Each number is 128 + 24 x the weight over its row's rms, rounded and kept within 0 to 255. Layers, rows and columns count from 0. Numbers have three digits each. The size before them is the row's rms in percent of the matrix's.

# down: layer 6 MLP down (transposed), 256x64, rms 0.123, rows 25-124, columns 0-63
# up: layer 6 MLP up, 256x64, rms 0.248, rows 26-125, columns 0-63
down25 105:101151131131112143154096113108142156085153112098161150134101108158139136169117113123140135165142111101104151109084086130166135108145147156161144168088099097134147123130148079127109144116150112
up26 117:126136123115102182082091128106154116123160149102104099135104141084139119112159125177168164133099128132148110134131130117131117129101150131187119107126120145107148137179118154120089148128112160
down26 106:117139152147163121144175132080131148094111111090133158112168116137130131112123130103114140104162157092117121150072126126145150157142159149144140159092118090116114142090151108140088131102167128
up27 085:119118115095113126066124112118155126125141103093117133162164122077148160135085150146134117127144148171113103110116085135096155105110140126145121093127130150160154103151163090110160137097118134
down27 082:126143149075171131141133160155092138125106172116131096120128130121112120114172133123095126120109112114167124111132125105141168111173138148136120129187104115123094128090196154114109130123138113
up28 101:108146102121142145131146163141116113166058148137135141103158100158150125153161107117123109098097139118140092172123105123152147108085058117132146153126104114140144140147147118118142098132120156
down28 090:125129131133145139157187117161126118099156128157124128148138121099138143086107084138102137090110160153149159151148124138147134078139134118126129122176141119127164114093101121137112145101079076
up29 093:129100148138114119153167098113084120102145106154119084126116116111153107106158143125108118103126127122109128136145121121131091119099132151145121094110151112142147118163171165196102143162165173
down29 089:138152101136147133148096172181166097130096134111100123114127142148092168176106127140169106169106139142100113125140140111083112170104107105131118092126157122158120123149107115141149131114109111
up30 098:169128121132138115141108133116084102123145145156133091107089149104128102129111134097153171126122158125162146125126138147130110117161165154123200093123134065121139125137166116135113127094160123
down30 090:108143127109118097121111137138168157125121129121117112147109111164154134115190104117158134147140131127150087142137117131119119120055149125109091115156149166079138126119166101167139167112097138
up31 107:144090129113096138124150124170127116089149065108143121140140073153104143143125162099126125164140139106121115167105122131160142145105124138177134179141095082137144141150124128123107120127155152
down31 104:157124134138104137107137091054143189120081161132121135137147145141157126110131108120126131127144131126138119096144144141115108190130117115125128049141085147146143125129107117113152127118146123
up32 113:145129143154134132144120139176161138097119104074112101132121136132128133146149103175109125195120132098145142126115122105153055158127132106170119120113101105111116113154132115123138162120102095
down32 114:107112130147087171139086120114106086132128113147119164162177160120102147156099133128131141126158130143089149120109085117076152127118113142076153133112159122125155147098131139135126121158112158
up33 101:178160159118113102116132093172134098087126110150091107151186121105135132113152135113080111163098137126171133144106119105131081143100115138123101125123133132087148143135142089122137114150136129
down33 102:109160117074139140109133077126140161117162125094131113135159129154134142078164141124107094117152152064141102143121118117114137079108131166162135140165140112131138150104155141138139095126129135
up34 075:136134099069136163127124152130108157120164151129151106142150099126135142090157095129150132114101147157140148110117135130146100099148090137130139096120089155132137100151139097073147142144190140
down34 091:118114122168134118122147123169115095086116136095124178116137102121132144129121115098099154131093088159096140095138157109123167123130173131127153147117120146133101131070157169148116134149085139
up35 105:113135147154098118145134102144110133132166112167112134107123123132108101133148125135154109177145126069134104184110118138152142104123101103089139094135128122168109110135171141163108129115106188
down35 110:137124133137135094062141128145149099152179160108165177083132103128146099142097146132115144140126145104157138172135117131110122099131089101128118081150127122162106116101111159160131132118131126
up36 108:160135153142116141101156097102104157110129104091186160119111140137131156086108148148146153152093144084121113103125151146109142106125147149104152176101093099102123165129128107102133149145147125
down36 104:117138147111090126185135148206147116087099135153123135133137108132134178161081139122125094149158116118129123133116151127113086116112158133143124128161106156140088110138111107132112120107111096
up37 100:169105102135151172108106125076149123135133098109135113099109142159128078128093168157137161120129141174115121118147127116100136131130127162201144125100110106133115102158111141129111096140131133
down37 099:081148148162135107136155106120110156098126101143101117126141116120147163081148108113111104138119109079156132166123126099136133092139150142124111117168127124117118179103123154155080178137147104
up38 097:159081106169107127151123099128146110083132093130132137188148143096158125164128127106128108082141140176121132152122107134130131061139097109127109138159133157149150130131098112122143132110136148
down38 094:109141163120128109137123127117133129125126120176158145099160136193152135100157111144153110161138136135126108164147151096125095084126132167081103095102114107097109153139126132142093142079124140
up39 119:179084121145128124141086133130153105088093125141133121140122156120159164113125132152086106104096150170140123146128120168134094145140108098159125154132109107080121151175124150081126127135140128
down39 115:146159143122109134122143092115134134165152104096116109134110077125129126167132084135162110148146142106168135121116152121087128124160117096086137127098132148176179124126129120091125078142140159
up40 101:133110117109127150105123134129116119114117135112162120184087148130163100110142108145137168130151159170144095089136158087179133116121134093087110127132128090125106160108121142158113127183140137
down40 100:095154126126106130147143137162149090112172107172107128124151073160123126096166103109107082130143130159126104131158154135099118140111118117140165133068110127146138095132134112117122137143146175
up41 092:141132121119085099105105101133137154111083103136127138071117148141135140117102094146087129144130097098160159142115140154082126149185090127159115139139143134109143157168155132119130155150155115
down41 091:164142139120161164118113166166080149160135107150109127131103151127094092171112118135120140112142137141141113124164108114106136129174073102094173135122146132102115092097136142106150098118129144
up42 119:133104173143134126218086142104118109161105155109137157117159111142118124167109117101120148139147145098141126126156104122129122122082101108148146124111135085131129127101158099110155136154136104
down42 114:140161102167121102169091105171131139134112106131100112199119128113116142148141099160165123152146122108118128123096125104111125124123148164161132108121108154098159161117119153135125087115079121
up43 112:167125116119130115129116133071097107124172126088094086137127130083128157121148123161153133124147137121129120181114137111126112146178121128100080168156103119112121117115116148148165141106161147
down43 112:142140164103088137146147110097130148119138151070103117140134138159136158164136153083140107114124105145164102122069124147110144107106134129167144135116134123141141183100102117091151098146138138
up44 093:151185162168162135130154164146114113080140098095163122140140121103123127120112160172110104140130126158139119109137132128119140122101113119118111133132118097112087128165111117175148130111190103
down44 076:119111142084092139118104124097151150154123185141168101127121140174120124136130113116157119158123121094142140128076137110140111135128154163099126076107130093113138107108175097142126157107122164
up45 104:140154092099150142146119150125155139148104120125095067144146101105124142081100120148145135103140137162086097158135105132188133093126086133138150161146100159147127122159138121131116145136105107
down45 114:108109147107126111140112122155142137147127124073118147155140106109144098178171110102109091133133108135038122118157133125118148133142156125108109166158123160120114125157129151140147088113139106
up46 098:100122137159133152125135130152111135134085090116123098114140143165177151110121143125063114128167128139192155122100113126126071090138099128136119144151155132113111120097145120120155111160141136
down46 092:091146132150125129135084117143130147131155129137102143117136092148124152086093054156126174179134128116102108090113087140117171167146121134115134106116136143136129132166138142133139087126144138
up47 092:113156145152086131153137139150157126141109082126165078115122103112103129163141112189130189109133121151141094119129097093126165154111142099128121097131103112133143079143137113123126146135133145
down47 094:104144135107126133124162183130156121130149115121143153124139100105191124121092134114097127109163110128144084136112152127161095084128166122146163114126135168092127116155121120107151130140156075
up48 100:143109118128176096154129115088110148144164144097121130097165096085109141117128170125114098152156124133165120115103101155130152078121120113162158191140106126128095109141154121106138134128119136
down48 108:133117115131126143107091148130135136112119143085163152159085153093151127161104126093089107147123125121135121091142108123137137140120113136162158154097090169136107124172131104105138099196129151
up49 086:114163113162115129085103124121103164094171128118096119137091100139097137148110121167109171122142136118134127131147116106134118121141116120116156100205183118095121130151118143107128154094119142
down49 080:137134173107088171135145120134150169136126104171154110118114151155147148158153109106157119129108113147121139108083086108114093167089172111108124083087127138127143112124129148154126136114123154
up50 095:136091123172100138141113112129112109118137162159114109147135145107099120059088164165103144176133146153123141122121118099143063103128131170145132146146111125121122143126124109147116084144137152
down50 092:138150135115193131141120095120157122173107132153125126161108142127130065116131061164127147081169128112151116157126116115178126123122121110143123136131158123133135108117100145132090126105106121
up51 094:146144075079130120091146148091124146148158169149109107118139175103109140150125148176136102169135144161153124139104125117129125119134097139129106148132101139131157069155141152150098112128113108
down51 105:149181120133135140116146126172106161088121120112155120157087082133092143129165103120127093127148133134089107161148113120150104156162118106138096089133120165163091111145123125118120115162151117
up52 100:125125131119155092144153160178137133121108121123138083108146119165172153129190103126153136112146130118127140100095152086132129096098103113141127175150115089109141165119107108112133138145087132
down52 096:115165135157130135142117161128133115157103126154143112135143158158162097092147124153085111120089167148156108124126139110061114110131141112129100122181161118131086105149156117113126125096095138
up53 091:135144051082107132138129140105139141142108150134097125149084132160119165129118139126116110111110105114175093128141147138175164139150147127123094169139139099100152111140132128084125150135142162
down53 085:140149176132114128112140093111075118127138141116140118124150174140122100121166078095134158126145157110156125137098101084128159115125092175105164098121139149161128132110100109163121110116142147
up54 101:154142114127090143165159129152133154107114097112136072081141102123115136118120155133095165143155155093143148103155144108136117132135102105163077172133150116146126133130105142096136177148128148
down54 111:142116120138137193106147163156114124136128100131140109164101102145148150117137123153136143127144143134116138119099159159079095145152102083115136159094114106082102138083127126104146146103126175
up55 096:134092114119091110154128144087100163141137100141126104152158161148111170130137112128118189123106160125141119136121115161098131082115111128137090130142142134108120096129120185103157122103103172
down55 108:100144120117081114117140148102092094111130167070130108108150180153141110136131107131158134113141128152124130102144125108071169174132140160129152131100171129134136151116141131173106124125107123
up56 098:146128141105132104130133151103147161109131101146142117139153151126075096125160139163101078112114115131158141132133160123080119102125147161126117183133081127133168135137089120147095108113119084
down56 111:135126135159157148129120119128109114116088109132129138161138137097128182112128088114107139099110163147135112101159128119114129144102105078125141151110120121109145125167112154119119089199171083
up57 119:132095142129163126141133127085116152172101116069120093139152097104159132105167124107148108123128159141126133161161110115132125136147073145151128133133155081121098148118132151149164146127141173
down57 125:176120068126139133086117129129134136102149147074080148116115120091133120060123118136097109118142120136115134131125148147155167154136116129127101165138159131135120136125124148094147149186129134
up58 094:113155169128133130114144119148139155099153106097158087138152117146129122148158153144129150163120128113140097119151077140164155119146126112087114104144092144115088162090142105137115089170090117
down58 096:134135110085149175136125119114106123133110173126133128115128147133122160147106147144136157114138120110122153092094096078111129038113128118143142115144121146119117130149126127123147193101123165
up59 094:176155125152149145116171094124152114104129093162119100126146124153116116153152141153135094121097128084110158115137131124138133090142132133133144088122150079091168132129097091160094135125114166
down59 089:130168147121165120114135113124118107100134158137128111158112121174123152174096124144167140115105138168136108118138106181072119099114109132054143145128133142109113154102155128126117133118116160
up60 123:100126145140171115081128109105087149059145129146087106127123128106137125110142150127173130143103142160148127174146110118117143141116126130146105129105107103189131135118136126076120128156111160
down60 135:140137108101112101101126137103110155117106116113150135177116152149139132115122163139112159158095126168192086141110130126102103121120127112149122170149068123146100137139157127103082158147131136
up61 108:115092132142129091124132116122143117115169152135086122136111122096161098142170173152148118141141136087136156121144116110158156131152126088154099133139084088177118142163105109092163142132137120
down61 113:145140089089164152145085145135100144102119150128129104124125174148128141140150167106115095136123101137108136095110128125108131103141150128168118182109137123149141095144145152165124092096070119
up62 086:146117114157100129150120105102151147101152146146089180151118112174133148095134147172072157138111123131117126150146123125104096134148098154142126120160134100104135144112147069136142116117145082
down62 082:088157147077129104119136137105096175123137120130150121127137152151132112107118069099156082128162157114187129139113154109123142157145127106124149092109137111160110124108106126142137175102123133
up63 086:136097131115133101158168168136136138086113130081142107143132135113136132145155112130133125176143104157124162116159079124093155142132113086076110150077106117143146089126145109143135138129159109
down63 079:116136148122094189127105095135129138139153111141146132107140164125080130100117087112147135107126177108149137143124163112112120151142109149171166070174139089145137154105101126131115138131122116
up64 088:153132145122157141117100085088115105140128150132106146174113136187127142166115134145137144151140161130133125094110179101122156119132096117127171129113107153100114139100081088127112167140105115
down64 089:102110135133130086150155107150089098122147150120126127162106095121145142163132107105128159164114132127123155098152124113146150067167144141076141117189112143122108128152130149156124086129120109
up65 105:119138159172140103098114125153127145130119122121121128141158142160098169115085156090160121114109139107148139143100069137088157139117118121116134108145112174163149121161165096083130107117151131
down65 110:110182154114111121125149112114141164107111112115098174153126153141133127160136114150119113122173122133085106154129108088105136160118144087126166137171118131095134105121116098109076102133159154
up66 091:154143135155124123145156118145113147131127132106117149152114096120163119123100168126164085157098170144102121165130126069095141092119111111078135137097134142142124158099130129108144112146177163
down66 091:089145141132091122165120090167101125163127109138112125127080168115138113126093163166164122093102121116147134112131158165153148137121136151152113133104132114119106164095073134148148117147118097
up67 101:108091140114184123131099114107119132125150121126143095130130139146132148140102132125124106152159077150146150085128171132107100141135156106155166126131118080135153122137143099097139196098112099
down67 121:110153123153064123141139152137112111116116092116173117123138086143123133179151116109111126104125150119105112113157136152098122126114176129127115112128090179094125145133125150136102177182116125
up68 098:132118140108114154131143091152210135164097153105123146145128143083117139166100087133115108108124150132123109152153101114125135073117106097139101167147102115161131137129155110141117129155115113
down68 080:149123080121139138131121156158100098154104109159086099120112097106190144089109110145155098149178134138124112122131172136140103126114152108125130071107164132103130110135126141122130154106152125
up69 088:167112129116122072125133125118173096150162121133120108135067146133115170080135133132083135140159139136106143114123098128104097129103104157135169170133145122132122086133147087143143148122111142
down69 075:130144153120138200149111119100113149117104097132142122164155144163096145095160096159163103112145149129155161112120154098157146144133117097100134068084124130148121137112138136120100141122116123
up70 108:148120158103092154110163167158175146115118103154084085117148075101139093123107116172121142143095136106150148106116110171137122157151116103135113139137122099150127141126126145093105131102143116
down70 109:111164097108136102159132110123171104130143106104137155084137136150140093125128134138116082118122112151091083127120184090128151157106134143166095159116150132144137108166131116155127116106115172
up71 095:162131126099099143113076136098122074132140083121144139098149142163157117106107115138163129133132096119156096086119140113145128131119132124153128157125087173110183132140169107147106144129155121
down71 111:145149159130140129145176189065141111107145153119171155101143102114144107107137119088119106136150138135137112117101095108098136135110144103113116143159163166095128120109105136111152161137098126
up72 088:088103125120099135145163081130089150175117129131110130118111125158174132109106147107093104134157128102131088162136124102121128141126149110110103107119082145117143183159167127152125144156139158
down72 083:148147105111137155149109103073085101123152069144106092136094166155113106133156089129121123155131140116145123120134156155123181131170149136123125111115164106138145110112100142141170123132146141
up73 102:154135105159132151115124110110153121089099160158076122103155099121138158101167160135152128119118143107112096136112128133139076129110134078134127108165161135170104142159150158101158123156133130
down73 099:117118084126098128121129118125133145130160117174169126112085177140116123098116129121144109116112104121095161162087106127099170163130159146123153117117193122123123103131121138158091092132149142
up74 109:154104123135128137177113121115131128129139152146096103119109131113170140098107132127098132134157136097131129089080126133133106141125154142156147171095132062108098124111163128100132181152169153
down74 115:097129113156142140090170126160110134122118146142135167167145097114100093153094097124106102109128141147114126114142125109122118180123151154113149187172154121101118138116137132138095080128119089
up75 083:113138156138126167138139149138174173095088119109111138153130144151127119108132126104119096106098109151113112145165099118089093115145119109122116141109107120080087125123152102150165156131189112
down75 090:111149160126148138114168121109134083127130143116123117146121115113135111110146096154167153080153145111158148149165165161138159149103121164096152100110117111129126148085068114097118117137104154
up76 098:125093128160062146181093172112179140132138092140116141122137148143114123156101121139087146140119129097122146115105101114135150145108102137142107084119109147127102115177130151144143129149165126
down76 096:110142154117111142152145111128084123113138189143144140119076130138146162085120172123123127130106134129129158123134132133077186104105152134145141109123138129148158134101061099104116123132155117
up77 100:137067124150112112088122118094070122116139125125111110145158096123130152158145106080145149136117135135164129168112135142143156087167115095128158140145152075112108139137119105137129139111151157
down77 114:113166100094122129109102115115103135157155152102120118165109144123118096102066168145124126115174143164154136125147112129107154104122115171128150117118139102136064143126124153166122122135166120
up78 089:122158182174096121105116141116098117125061109152118099121131100139119082116140108155099153118119186127145163148161131153152159135129143101154104116105108108122147143127126132139131122111162097
down78 082:123100097115122124126129143123134139086103161117155100134138133153120136158098149115138195103120094149128093134135114116166125100182135148106084107134122163138168144170134094121106094140101113
up79 101:166109160116150102110170123121100156084098170110105119163128120111107135099096118137128115146095125105123114148146161094142138139125121131144123174116118112110128145164130099082138120175120186
down79 111:146108091146121130128119196084102121114136129108138118112115104127171103073181117155092140109129180134130092125145141137153120103116137090135129168102108142144115111115155140127139165153126124
up80 092:141120126140079117131119160127101113120111081136172124126091135161122136139074135164102191138098141103181135140149117149133117129131165130121127062126110150124144159141125116148151120111118143
down80 088:136157150112100123135135150148176107091144136108154107105148098133143156068141081128114110112119133146136112100118134098175122085143135135115130117162133131118144132181106112107104160150137182
up81 110:102134098142121104139135095123126197163135136173115133160106095109103158152099121102152149108140165108124144157125114099125095103121107125136106155140102148128148109131119122136103121191164096
down81 121:143124160102119110132159122130159089087155140162100091184103098105155166138159105119155104115133128140140164205121132123140098112159112121096125109131114121144086143122129123116121124136114119
up82 092:150157150118113163119159163107145116131097114142134132140137129090089133114135112083156121175109125148139121171122106151106108079106172067128141163103091114149103124115122132149153149129125151
down82 088:160144125109073157141134116150116151115117141145145118147094129154125107119099079139116131131127161138121170104107151101120122101135123140155174123089151157135085106136147112170097129073140165
up83 094:148127140136126111158137128152119147138123155159111083098144114101091134114142146104125082120162121101135119079194175171147115111144109129119110146126128095162108123171140129102098159137135107
down83 078:135126116106102181156128084144115146100139166126180121167145155130124116105122083152135139136114137090155098122100102108155106153134135166142146089135163106140101119120171135122106099094144117
up84 100:124157120095134143134128111134156114167152140116158065146134139112111110106162154128136157182103137087122132095153133106157153117113150145116130167140106113119091107116154121092074151149101121
down84 098:114128149097109110153127149083122163112153145133166158119149162151103120138102114128126159086165114143117132159101125111079120110096126130103139094153174099126150158113145107144157100084125154
up85 100:117130126130103097140133132108104117148163097182097130136083145151132135144144122108154148116118127163130100139167169120107118094084101101145165099092097137170122147121135110122151146147180113
down85 105:097112147145104139156105150105112162145098125091106122116133155090094118144129150159137160090121141173140125109095133123113117182121171104135087167127132137150144150152136090158109139096122099
up86 094:122122140133108112134119171121137110152138104090095118172107097116144119134112113134189096136095111125121145106127105106120170109168116128146141143153126134111173097173147129161143194139140149
down86 092:081128137141110128134116116166157110141139137115136125126146128150127146125129089129152091174150172144170075107095171148094076135091114115137146151145104133113098120143164148095106115146117132
up87 107:113152154152120171131119104104134138166156112097140133115117124108160115127141174139151127135125102119144144117136096139077118082119133134145146175118126086143098100134109165081115158130078166
down87 105:159160138111093123117154156144117109109119146112096121096137119133112149133093102129170139101168108116148116183127101104144111130129138136081153155123142101108163130145099150138081125173179134
up88 092:141109100118164088134128100148139119098117123136124127153120150133124139117142164187160053153155147098135153134119117132145140137151130135133123151116124063127088119105136094122114145080103152
down88 090:085114138120168120146127158125149180176123124107126089097138131124123106132105106138068156093113128127130085106118170133116128125149141158102149145150134139160151128126158111157101135071138116
up89 114:134089152116123157135147108154131156095161128125144128122134075137121139154068159108136171133136134166132128145121105142106138125132135135049149139119126169144099107151120126079129133098139158
down89 113:121118168092101140123104148164120145101112099120157127062124118152152131138101163104142136100106134176139129125094117134118149142139120101089114173153118161136109112160114156081135157130130157
up90 101:097137132118119098139129102112110084146137165106118099166163117117176104136162104145181142094152155066141115151160140081144114145112144105158152164110141136110147132134120108134137140115131134
down90 098:117154129143128126166181157135143117109127129097098069080141112168140135107142089149162107086111130127150096107128148124120110080157114116173117133105122126121149143156130119103168151152138129
up91 098:146140191120124103139110078118188118097121086135139137148146164094175102160135130132123102108106144147132169105123150126118122128124122114152161142174110156145095107142161121133097116124141136
down91 088:124103131139145171091167133117121150139137152116113107137094141139152113124062133168132151117130131106120126155148122122108089127168167172103089082123165119136113110132107116148133140082125090
up92 104:089185162134119136122127139148132150131111096137123148125166131145125168149134121119119107177122102106109111051159117138106132116074128102121105132121106117144151140146120107102096128169165142
down92 115:124132092080084146138107127076116134132140165092129114158164128093116083133120129145182120122132133150137164128134145121140111162095127117099113116162161149124138119116111151167142145109108179
up93 099:089135149140094162138081160141116108133107157103142110105138101174101130131138142149110143150169102157132117142127133140097142094095141092088158183157121141127124088133105132090120137148143146
down93 097:085123138139146124110121128150127152101126134165089134063107100169150136164111114106105142094147127153133107134160122144100133119132150097130127183164093127096113105155109115152117164099155116
up94 112:109131110111116146120090107162114085122124118117106120152138137138104101145132103142125115179169142117179140147103109103138152130099131101062130156118166116133071133133139140132129136134155184
down94 103:169153143129098162132120100114157155124142113148167135117121109117099151127137098075152133119161134072126146145108121138122109134154123081176155158168115119146154085100120087109127125135112120
up95 101:169160165143143102159103147153099141117079130122139119143107098135108124149088119133113171102154150100161075140181084118133145159105129116125145107117120129105162115121117125103139155124159139
down95 100:092144112141142128137140143126152129144099131115096106090168095099145148146122117125154117081121159158139122152113121090154114149118147104119062123107134176161154145070108128145144122139149158
up96 073:122117150139076168083147112124143098151150130119173114141147149170140134141078132112140126103139166083166102114111126149114165121173115151102162096125134144121148128105114114135152126113160106
down96 076:122127089158165114107153124167137109118091149147114128173146111113139103100154102143103133139115093151095100109148110124142156147120152106139115126131110153116097144131163160175070158122089143
up97 099:107125115112089115131142120142104156102139131163104137140123164163094125157080110116146121148129171130123099168152142070111128164083138084124127125138120119168132117140102146104123163121081144
down97 106:120126115129130067076128147080153135146097113177102059159136140125141131127119115148155126113117137152165155129099131148098119122142167143068099155131116148124127119148133155145124115120130136
up98 097:133095139127087145145144167110109133111168121110088095103150129098125161124110148146112133150152133134162097107123095119106157122130137129158085106120085157173131174138105146107135173105130094
down98 102:132099112128189116106128170142141104120082122135178138159086171135168126145101140133153130095086134144109131141120154130144094155120138152140115107128114090098143098138117139145131093096138093
up99 091:125150131093168159131140108106167116168101089144122102144136150126127111146125142096145127114141170141101151132122108123135138160151125151152068100135128095157103178132135099158105129074136104
down99 086:128178126107113133141140154164155111082145148152113168097109095096115151132103098142107116152144088129154094146147125141123105060142154111119151129142127155101135122112159117098127139136174117
up100 090:092166116114130102130128124071153141140119124114117095140117102112088137134129151179099151139138131158128128138105131099079145136151147109150093120169124084140116166135144093152162153108134173
down100 098:142130140137149187104096119132152148103103134155098144177146111096103105114117122184160123087145111157128125103125126150096145115109148139124074086111145153145142104106151148155146118107131143
up101 094:101108105118174085138141103102092138153158154113082099144157152098134107126126153148123136145143152128146125157164092143180139100139102138115099080150124154155105119145145112122140136110086126
down101 091:097108088129137113151122166124108124100108151092114129153200128132171091145115074122103123108147113124155133126150135143131151133121167108137077139161136133135118127122115183133167115117143109
up102 098:118123155102113119071104108146125172174100135129170147137113136101128110134073133164115083138117150127132142147123145131066093111140108133171136151149147143139111114114145113141130174142149136
down102 101:088165128159156134089103144132131150108084142181112147105101170178152093124124083121143135140130121112109095109157124169120131120130128106127086090116140132087132139133127130129139107149130169
up103 110:126128145142091115194104145124134141156130120119130112194115135150096143120146111140110104158131098107167122087121148134145122109103157160077142144162144124127135107124144066118149144146097118
down103 114:084117139083144129160117133122094132084173117143113137148112140128105097132136096147126163131147154078107157126126130099160143144111138162142152169170127106150139150116139122087105118136123072
up104 106:127119118149093130146126071137159123127120112094155114178128131134121163130121158133105148163159086105170124133140148127160106134080120091159158085132089135168101119134134102133158121124116104
down104 106:077136132139161065137138161099120158146154128113115164108158110098088111169128076129112144142144088138131129104144160109129170098144127153109128105135138135129115120130126072151120135121156121
up105 088:112125154156122136130114128132165101079161086166137129127112104148123092157103130136176113132130132124114116104108113145115170156160116081150172110126132082104134136165154123143145135161095103
down105 089:141176122082099117130116127126136137160102174115107095156129153159151111083160131118148154101138130140169139145132117138127179099148132148104102085149099133123103114099099113084130145103132146
up106 106:130155147131155120104075158120139140135150110111104137138146110124128111147129077098104142162132166139102102108125134156138106150133095131108138159114136169097173127143159076147075152117161117
down106 106:133136154122100153159131094136124148085121080174135128099141155117114134150104153123104139161141081136094130152118071151148118135121133102149094153164121101113116141117095148114163136121100172
up107 093:157175104159134129155077141149156118122086081141126078102136136102135122095127119153109134139117126132158118100118116112150120109149117150123154177122148149141151066110123143107117116177137146
down107 098:124145124157143136085151092103079149154101130097137126135108125147126117151105150127139138098138152101170137116173132119120151136154155135150126103099126101100149127135135164157150099119137044
up108 109:096143161105177160106105120121136132116097110118131111134119148113134146103120151187128109179182071123105150116124088114127149113137149116134126103169141118109126120140148142132120188120155131
down108 102:117158169117136107113143170181122096106150133112148129147118162166160144088116119094141122123094150124099153117143148110109092078144126133135116129145160096109106148093138141103123172155098146
up109 099:116166105153158139153134091118144129132142120148089109114114144178185172102106169093147134122122115092128107124165137135098132118133112134111102123089117121105093148129117170096129147135170156
down109 103:098105125147141113135127161146107138078130107116132145132124113123166129094067117096120138073129114107153102164135175150131103130152161164110171104104124131126156141123116146141122179097138143
up110 094:116110141093131139117145139119099109078152092142115146112147142159171110181097115102133145138111142142147160098143118116137075126112140140136141141144126066127099126125084106119109168144170115
down110 092:114127106139100110106151160161126111128131149088113085136120117147195102165151147112106142103165126146158132128090141119098166101148145165163140122074150110110128113120160142124125108136104111
up111 113:126119113131139134128112114187134122125084087137103105123137145161108122125133114137121146168128165197160101106162128088121143121133120137082100130162121114126106100150109178123124158136085113
down111 110:109146120133176126146136121145113130105112159105153139093162104081108124083133102142098153134100160082161129147108148111121133135178129106157141150121153082123075129098132131138154125150155142
up112 092:119144155087137120137114129074136151119118132164116111112137139101133083169144110112134133129145143143131145093116163179152142071099117164142104108177121120135108155099110164137126122109131174
down112 097:145105108143125168166133096069081115135166098125125123110136155102095099109166130147160122143131122097133151136126101135109123148141094118144205128126126128136108132133130162109105170131155119
up113 092:133143170093152133155117128122127125129122112147174131157097163153144127108134157125157153098131162137146113166114139110149114097144143162105106113135113125113087117148136135131121106053083080
down113 096:152089097148098137119108111153106122151154070123115121119141142078178092123100140154143090147143126134129136136116116130143105153134109149140134175098137094137122119163157142108164132183131100
up114 093:128121148178135170122108177114150113125167122090133123142147140140100118123111192119110123149114132149090130110147152160110064106155107103137127127124104124118140115137145117125120064147101107
down114 079:125155133103099165111141131108107102098139096130163100099108108134130142160142125167178164126137138145165138105129112109094143160126100148137121120084141131126127124081167059146127143123154123
up115 092:141138153163143164085174102111138150077146131161144116105101110174156122126103101116121134162185147114132099129128123118095130098096123100138152148111099109131102134101107115123150131171107129
down115 100:118168153127108135111130149110094129095169112094125089137130115135090120129127093128164107118150139095143107142114168128156078133136085151146083159135167110103137121127148109153139149128171168
up116 104:131080127125125114127100150090115114096143135126111109129155113104126177130125109116142191093115116140179129146130148146140138118131125135099140136107124164090137100142135124122182150107191171
down116 108:125106109097131107111136100145160132095104138116101150057146115097145114141122101143093132093162136113159136170107128130106141115166174151090158171141166132124128116109153137164124120135135144
up117 093:173121135112142101138114119112152127124150086143115109109101146139121137118114126088138098143097150113140125112072101147149167120128155154074121128148070117138130116112192155155127129162116153
down117 088:142118118124083142107143138139063081093140138147184116096133108146132110147096097134116155100104156152098139113134133167149116134164117153120158115113106114129129178121143138139179129104122126
up118 093:109091148091120087130131132099205127090142122155129142136142094166171123116108167135105128156134108123111141134140121145184088124143089120156126107133111121148156120118111114165109099118123126
down118 094:146144141120151139154147075142113120137149164112147136061076092083069134115139153096136116151111159149113092148133155110107135161102136136142142129107134125156147130117143119123130114144155159
up119 092:127179104103158164126123137086106126156113084120121126150148120134094165108145155167147164104158110125156102083147137095134115142125140119147126140091073129139142135126107145144117152099162097
down119 093:152143112147155126106111160121102136129060131166136140172095113136168125139120151126148095152080156098113131113144118157147163154101101123122093112156111159092155144124099105121135143144097132
up120 118:145143142147141098125101149157090123092140098132154098131124079134133123142138122147099123158142167117085092109115123134176120144141101104139107154147096088086135132135142114094162165174114136
down120 119:113127131166153121095118148131142135085139085113105184135140124106158151121142079145116133115122128086059193119120122113145145135139102098143162122144127139131111150137158097111147126152110125
up121 103:175143129149124118110158172087107140115146143115138085108111171154143098083095114139138119123092111123132117129141170153169121132139086149147114120117082122149160089157148105106150152121132131
down121 106:137163121172159103063134148073141138100123107109140146172150105127128130103159124117065139101105135141119148147116118143169177115160103106138110140145122108134094142127136124116122121159134127
up122 102:140090158121124107104093057145079114132141132165157155162117066110125122134122147162119136130128158109138150149137128114124113093147088130156116151111111096126139145143155106126174136106114128
down122 099:132134130113104136117134150115127139078153150136150140092093091106144160121128122076113121072132165137119105156102162129120114145127149093121119175149157123097147144129108115157174169116098147
up123 103:152116103130168157132098128134144179115126128109091138164145137123120147118160168090127117152139128110153130120173090141181101112143153144138145140134128110105130076110138106106106127136112062
down123 099:091090142162133115117147132130116136137173133110156123091153153125133085121127177155142125152125114114083121143100073128121129162134121128145140101118158157136124069107139082151124169114128153
up124 111:126140105141101105133103142112081146106127172147128121149138128159111151107073090129191155170106142130100105149128089134134142133099128152122152120155136154145145141136186118115104101135149103
down124 113:134116130139135113143134143111186141140134109145163100092106109101154101165129121127128147101132153170084122098150125141058133123101140109122097159099111131091151162136106147121140166135136167
up125 101:123128133115126142163148134135145110153131151119151102115141101128149139161103083137157115152112137138099092106105125099169132112135067075141138150130129140149181165171165084125134119108125151